Part of a small language model's weights: 7.76M parameters, 5653 steps.
Each number is 128 + 24 x the weight over its row's rms, rounded and kept within 0 to 255. Layers, rows and columns count from 0. Numbers have three digits each. The size before them is the row's rms in percent of the matrix's.

# layer 4 MLP gate, 704x256, rms 0.296, rows 429-492, columns 64-95
106:120123144151124162117102112144142164105146103131132164164125139113127127110112063127139121102093
103:121125117156128138167129125168146107106133141127175137131091118125141099110105104113108135106169
105:150136170088124110119157111156132137133092152158128171122082092153140151109121111112163121091129
100:132109117182154124164111089146140122124133118075163113115136102151134102122121140074093089117090
104:076136121161093117085119125140126106121104125116148183105078122162129135126108111129159123106122
102:186146126155118104108083088133123121139123139153138132139138137122125135189131095089148133123118
090:131099147125154142151103134145128115133146137120138113110081143142158184104144078115118128119134
099:112126139141120119108097143128174119087132091070138147125108138125126131118191156099139135144173
097:126125118156150110132128130143127112114140144152116123158140117138110154102137168129083095134139
104:135114178115136143168140134100146138091153071115132134116128178152113150144146138155132134153185
099:091139132135137174110138125125102088157134175118128147124097142149109039133188133122138149100172
102:134118099117095140078139111121108112118128088102139095080119170101104130166156142140138134123112
104:096121062111149144110108141116170119125142101121167116193120161095117158080139150128136118115158
097:179124086109121130162090089095101164140105152105101105181119104097098160134146169158125119129141
099:106131106134132137141144100096095122156128169140128153149096105111137102122184135149110126126099
101:133160176126108129089162145115080099132163145123146114104126157115115132149108142179187094128181
109:172142128135132131109118135145077170129130135129112106128079121142108131111147129132130167115142
107:122117157156149119124135135123088131130139085166117161149150126139098104114135148099162125148077
101:116141127116140117132152161106088101113104137146136131122082129086107146108152087117139108150102
101:110094147169117126157122126110066104103144100141096144165083117116133133140115157110132122130134
094:154109107154173148133143178125128119128142132157135114147140122136143116143098095127136140141149
101:140152134153155178143110125115165108126105082171147103138130066111153112145155160109174152082150
106:120067126141134144122109157133154156124128073164121153123114128141090115126118168141132071099144
102:123111122151103102153106120154108197178122165135134157135124135127106158114088135114092115151139
090:141119141103114149115120132140130125137149134128082131140156102135102163090095160089203113122123
092:136134126161127169096120125132122079129168107116136151127104078083144106108113110120157102102131
110:124103137150111121133115136137126115156109133128156129122137196139112148113120152110119171164087
101:142112136129123124132118132082141119136098141139140133137139084070122154135126114114114156125159
108:105095105144098087151108128179101169099146139144142112115117118122098152170134201108130123144131
104:119124122129095151126118128108075126136167115158114110101112113100165162126165129151110093082135
093:143158119135156122101084147068115157137109182133132122159171115131119124190152131110133123159151
103:116138170159087122117136143150121135146113138117144139148093154090128102133147146128126120141175
094:112114146169120130149135112137161113127067129166114108119101087154151162141124132124145126143159
102:146130133149082128127123109055112130128092095149141162179157100117152114113117111122111163171138
104:134161129137140105125131111160124160119145123153142149122158140143151146145136157134111145124210
107:135166074125131135112127100118161076120115126165124145178149125143151108088155110116161115144134
094:089103112130105121105137116151198137128136137144102157153161146159134123109103064134166108147160
093:116162076101123151108109149137132137123134150158137134106132169079148110126128157139118128160103
102:128124151152140124116152089136103106113126135094107140127126133135096167138122160113133105129105
108:148116122145088121117101128131099175108107115145145113129140119123157140088066149145129155133127
107:142130124151088155109129143121160167154116095130096104107122159134112162133149111119121124146156
092:094162113142134108082119087216132100175151164135110110112121110118147142154117140102128159103133
091:105085152162131093114119138110160135127079118155134114160136116121111147106103163105081100148100
099:118125143179108136096149132093148115115154089160135094134130090122132131180114073130094136090129
100:147100132119148119116186070171158091075113158087142125086126133122121149136129154154150127136114
103:136118113112124119149103159109159100154134141104133124082115118109084110136152142076171099132133
090:102100102140162109112136167156179111100129108105109111130157126115144129070123119112123121106162
091:120134125150127162120143136145140109110112130157160113117161177107143164105131154127127165090140
101:126125149124123161120161111101121118129144141139176135128086102084100137079086121123111093163053
108:135093113162156124085118126114108106079146121120153132128117113072133099131125151122070148150086
106:134102120100163148130132105103128134116080142152100109128170140117145078096127156121116071146147
101:145153100107111099132145154141168107122141134129096140146135162161170212112148171164154110113127
110:135155092132092126066159109122132124108106130138120144163132139142140185125154144111119110140130
100:134129118150104161124156117127102123146154108080150120120114148100153083130095187166126144107125
093:096150129157111150130160102143093133125132125139112106131140129125153134158138077168124153135130
093:185100129130165126108136143120124108097133104136134100166119127124125102124102135140115144102175
102:121106147149116147154148180150147117128128154155095154099131086143109138176133120134125108122135
109:143115122135103165099102160134074099142153177136100137117128149116113099147175119124152130173115
109:165128150118130143124113129100091119137100128124169140085126138149091064126114173148133117096109
122:143089062137119105135099141110136175138147132139104126181139144116106154130099088124157130130149
097:170159096097112150107142108137144160187101117124150103132141114182122135087116121116113206121127
103:163113100104091145114118136083116150114110161126149163078064156107160098113136128152137141068120
113:153119105131094121170131125128065077164166129135134121133138124114156151141108126156142148115096
103:150059109174123132168126126108140138124133127168163137162152106143128120174099140152163150138138
# layer 4 MLP up, 704x256, rms 0.303, rows 429-492, columns 64-95
104:108135098109134081164124135150171165115103127146155108105092126136102144121126126117102105101118
102:113101143102111141135143109112149086122086121104091152090158110119131102144103113112122103093145
105:159105094187138181149132167143127124125131106113145103155133121151138139159166114128125122115118
100:142081106149152106160079082154149142120137133132102152163131097123093076134134147105148177087139
110:171134115135169133128115147118110188116138072138125100150129106127103118121176185138111131106118
106:086128123138137106147155160160142158114148208130110137151120156168092116102147133124116136082144
092:146150136117151164109132131140111133111134133122159127166102114148154122145168154080149111143150
102:119150113117127152082180086137129105176117138125117148110139115121112136158112143160101137135110
100:134120165095121124135156110123079098112116134142144147116076132093146145125170116115127156099113
102:124137153137124165116119096131143183108153153121138145128126115144123081131094148163154117131124
101:156116128113106097157119142118094114108110161097112115123122140150143131152115115143149122101140
101:149145111119186151127175131169139129111127070128119125108117103100161124105134118088123084100145
101:137087083139117089124165116117109141129140145111128145130129134123156122138136152154115143130126
099:120178113114125126144119114091106139118109106169144188113124122066129125131144163148120135147107
099:108128140142147146135102109156114115110148084121126135109163152168098146103128164129135197133113
095:133121146154142110117100105102138164087104148124140169101159148153155144120114140123149131113098
102:128129120134112168141110128094147131109135121119158137136124120138131134094167143126141136104130
108:156182135111106115130110115122129122131081143107161121122129152060122165132181115175127147124137
101:164122137123115077121129125124115099128130124142153081106133144139156154105166102072141135086177
103:166105119116149144154116142132138102127129174094085139144098126135118136162158188144123097153146
093:148111131141151159106091077118089146097107132122153111137155128143163162115118155114110087138118
100:091120122173148143126106117138124124153135113156128152126126117130153133193149148089150137113132
104:126113143177127139119120106134093159167150140089109138144131160162156113130116132141107121134119
099:174171142102110178116136139112167107101151103102146073133124123145126110131119115128105155152082
099:098169100127133117066144133122149121149151113104106138140181136188135108121106132114187102106076
089:135106126155155113123145170178103101132173111106118122071103121130091121129139105135089129130124
111:104127142167144153170149132136095125135143135123161123107135096126117110119186108119115123143125
101:141138130151100108142112093103118127177107135128167144154109116126093104111108150131128156132139
110:154124161157149159128149117104121100160140149147143133127133122104107136121101131147139113077125
104:130087132125159095172135101110125159134120127117151117119095147151113077107131136111111149142122
096:144102112090143135097166142107126150143128201129147118133138146154129123176146130104081125150145
096:147123133159114098121135121117136123120151155062110136114136116127163147120177090118127100125121
096:125124163113086126095106165111147157155139100081115117080128129145145125100128134129127149114105
105:175157098134167155083126124118109119134105087116153103103147124139122113101097135129125160148109
109:106110118133124139140099077117137090095103119118117093132088149130093092111096177111150140120115
101:129147135080096134118067135160116146117163104164148133142107139086156078143127114135141138120147
095:085134107157148151124111137154127135132098132128150088110161135153129157116108136124138103108090
089:158124130169148138146095103119098116120149112130184141110116115122148139145117117123094134098126
097:111139122116125139166165139098118136115144132140147147105143076091124124112134158139126105107111
099:129153152163159132098094106104133114151132131116083079166140136087088129076097154171110167148128
104:153184088118150166095148104131124099099070152100126126124099144138128125112110136098121157135156
095:110128127103114076108092126144103130194093121131159128119150164116126150164124121130136115191126
095:144142141136128110094184156091087093096100145119064144131160119105109153113097116116111136131131
100:181109177156118132125135146111129155176124134134158113142144125115163155150138156153082099134148
099:091128143139169133092092153099101095130143118118096101141087152144147143090099092170137155134147
105:150103173181075118133104111109129082106134124124085132119137096131168157094111081132068127112152
099:146141093137188147173077098174165142161100108130075133161131143103144116129086095124133075124129
088:182099105125179124117117127128104145150132122104099079110134153103174109075107104125120105132155
106:108117127124109156158099119142124120103138105104136148153138178109169126145140118110143156120140
101:106098123126147129115114112132130100150083127101122137112143094187115133174099143145158124152148
103:156139154145089143110112129135182187119146118126152158141099131153137177157144159156140099119103
105:160155155160118141116121116144137129132127129106099124133151145159128125107111131152150145132128
112:123107166133100132175102132131120105087133122123090164127121152140147143187147108136130114107143
100:127164129131122130111121118158107142149118103159128100150128124110131118126124140136092092190104
103:132164161122112130176118116100170070099105160128120134100129144123152152100160153117108147162108
096:129144132138115153115100175134112129128195126158149135114134145100112148161137121123143110113132
105:149157110145108098161123055132147143150158124119134157119104134132104163123181148123147160105183
098:114142106140142137129110107148113143175154148105137144173149157127124159112115109083195136151085
103:135123139141125131105122137109149146078122150119108170143114092124178108126120137147119162106125
134:110117190093120140117148135151147091132119099111110115107115120084136114135137148117093169182113
098:107152118111115145142146124143128187144154150091111077102140096178113096153136135134149139116153
106:105129149129160136121111131153125095144162135115158072182156096158134161102129147139133124131155
101:132133110159134127116157112145112123144176130164112112136139176118134143089108134103122128074121
109:160137134132150092176103119141090092079073135144114151092140130111135120120145125090123114107116
# layer 4 MLP down (transposed), 704x256, rms 0.272, rows 429-492, columns 64-95
098:125114099154124200151147111130116108099132103159133110141136148112108133116141127127157120086132
095:165148119147123121143073118102131143137132127153131128111155137118138148144110071102123125093121
101:146147115076197135147093104167108149111098113110143085126131165155107113150160153099111153139125
102:112074133122141124097157152084118113092192158154108143132094121146081119150140114127117084125125
099:090114128150087150131103114167138106179079154135146112152161161120112106149095128097087111110129
101:126123115112093111153117120110131096151161104111100162114145093123089145113108131149112137138141
094:138153153121098157138099104132143138088171152077156099084095116119124106090151126124083122103151
101:141162120124123132122112158143122132125114126127153137129130118129081138093122143144125108101166
096:105099132086150148067108119143144152132115086143132110111148126132088153102120110126143122111118
097:127116118119086118144106110133152130111170143128113142133134128141102137123195135125141134114134
100:126140056160099144113135132084136164153165134164123172152146145143121183120108107149121105140108
102:146166134121076149111093140160136085097160143152140115113178145136094151077125118169147139127175
103:130107103148164138112123106117113142153168063110163127097114135172100133092118129122135125095114
107:139135137127118156118106123118099121130124095110154116109162108128081174159156108154091128129115
103:125146153157121058146136148130089136110153104137112140104136082117117137121147189145128121129154
106:125155108140130068127089140147100148143108121105130093174122138143168161128093124117097087123188
094:103130133145124115095106137123060123182074089123104098144116126130119135106125128106117136126096
101:132114133088127128108101135127131124139129196095104102133125150129156119123114119108089115115110
098:110104125137134143143167101152144145121125139111125134217107124156143070135099121105119109158159
102:150112161108125130108142116093124133139136127128173157126161130170123161149130110133144180119130
094:115146114100127155145162133104143136126141105133153124150135158093143106150131142133118145108137
110:090155162121155093154129150135167156111106125105161149131123135119161113115146124160099096109106
097:074057135089124115154141060133148093111110151145126132164106123163106140140103089121148135128159
098:138126150159141097124143127115149144117119117090134134124163139108122108103115127139130151111109
101:100164123139122139096167136106138113150084133121109106117123141118109126093120149136119097137125
099:119105149145130085149144146146106116125160137159171122168183120102116116117132156143105067130142
100:148134150140140122141119098140135119121105110108167143074112131124088149115096146122125115111128
100:105137118157125125123142103069119117147140105130112151110139120125132136136090118076111128122098
096:114137127144097193115104128110183149129141096127136110105143134143119124141128094145132148158106
091:144077123106119111158066105125147106125119144121116132153098136104122131126143083116108083129093
106:149057089125091143143132093143113156130111117108145109132114157133121129167100113171121098131122
100:146124166129182114130119137125162102120099113122149127130153144134088123112157144152159184136148
096:117139142115165107108153147139127165148187158133153096099112106142129116103106174128150104132145
095:143088139140134121151168138091085161140139115091107133150105128148104119138105107090137067125123
105:140139161144115111121173130132110135118107100131154118145098110134188124140116127153163159127150
103:103095126201175130107151132114084148166128134131132120113153136085125118126096086144138097097144
099:129120132111119114096108163131135102092117141124128115080078157146108127117153093167134139121127
098:148100133125128105127106105095088151113124132137118089132142133133147082128098104168143107111103
094:105152159147120116107084099205164141160157140145154135117123192128098142122142113135135169127140
106:134117146139138142137156150127122121093090150184144120112129112145117128104155178076105119125114
100:076103123161127140103145071166158127129147139137106159138168145092135121125140139119156115133114
096:191113129135101142119156151147113119181142127119095150107106123106111149088138117128127150138099
101:172150138121132132133131109133160122123121079108122134150128134125085135182158140154164110098107
095:124110106132140163144091146118096140155120094112106105076116171142121149128154150122156136173100
096:078122130158113104134134140095135153129149162136105123169096137133092126148131130158139143126114
097:128132086122099083167119133110111132119120130153131118104143135097148135160147113158129092107144
100:166166116149092127117128117142155118114128120150163117135113121135109106129145098100165101111112
097:123148152126109114132144130130112167164137088148140086154139122087154128135134150072155160153134
101:155129145116092133153097174121095112090100127117111121127154114145112136154119105126110135139122
094:169151078123110099165109138144089113184129135135120134112154110135118113136114148176156104105168
093:087160125158158131076127112121105104128151148161175127159103168134108130144116148096119172156133
101:080094111118145146114151149111149101172155112159113153100122145130086139126145112102156147089129
097:121108122129164109150121117162123085084142109150145109152125139145109154154103100136097124134127
096:161126126120175097133116098160104124147098137174150165150111100128114108106166157174100164170152
099:119137113130129136138118120191090131135146097136114163168106191114149149134147153151134154083162
107:145075120126083153072150157125127161108141110114152172099111167117166131112151142156092118163133
102:133117150129114126052150066108101147098114086095158094118129120157168136109126121142147127112112
097:105147116145117154167134154127083152140140180159151152135100095160112124117138189125142096124147
103:181161196143145028122125135122119149123127160132090118106176137102110152142141111116144138126137
118:101139128166091117105177116114150140154149106121096152101121091128139154121147171107121144119128
093:120145104164149139135101145143115110144086133163173145126118131110123118083151140149172124156146
100:110108146149133093144152092142148176171144122173144130164150144144109128185095166128122096145099
094:120156090136140172124160131119133100133140138165122096151122084134115166115143143126142127148101
104:130134146105114129110178112127127182156098148098152142099120155110132151119149103156116097132144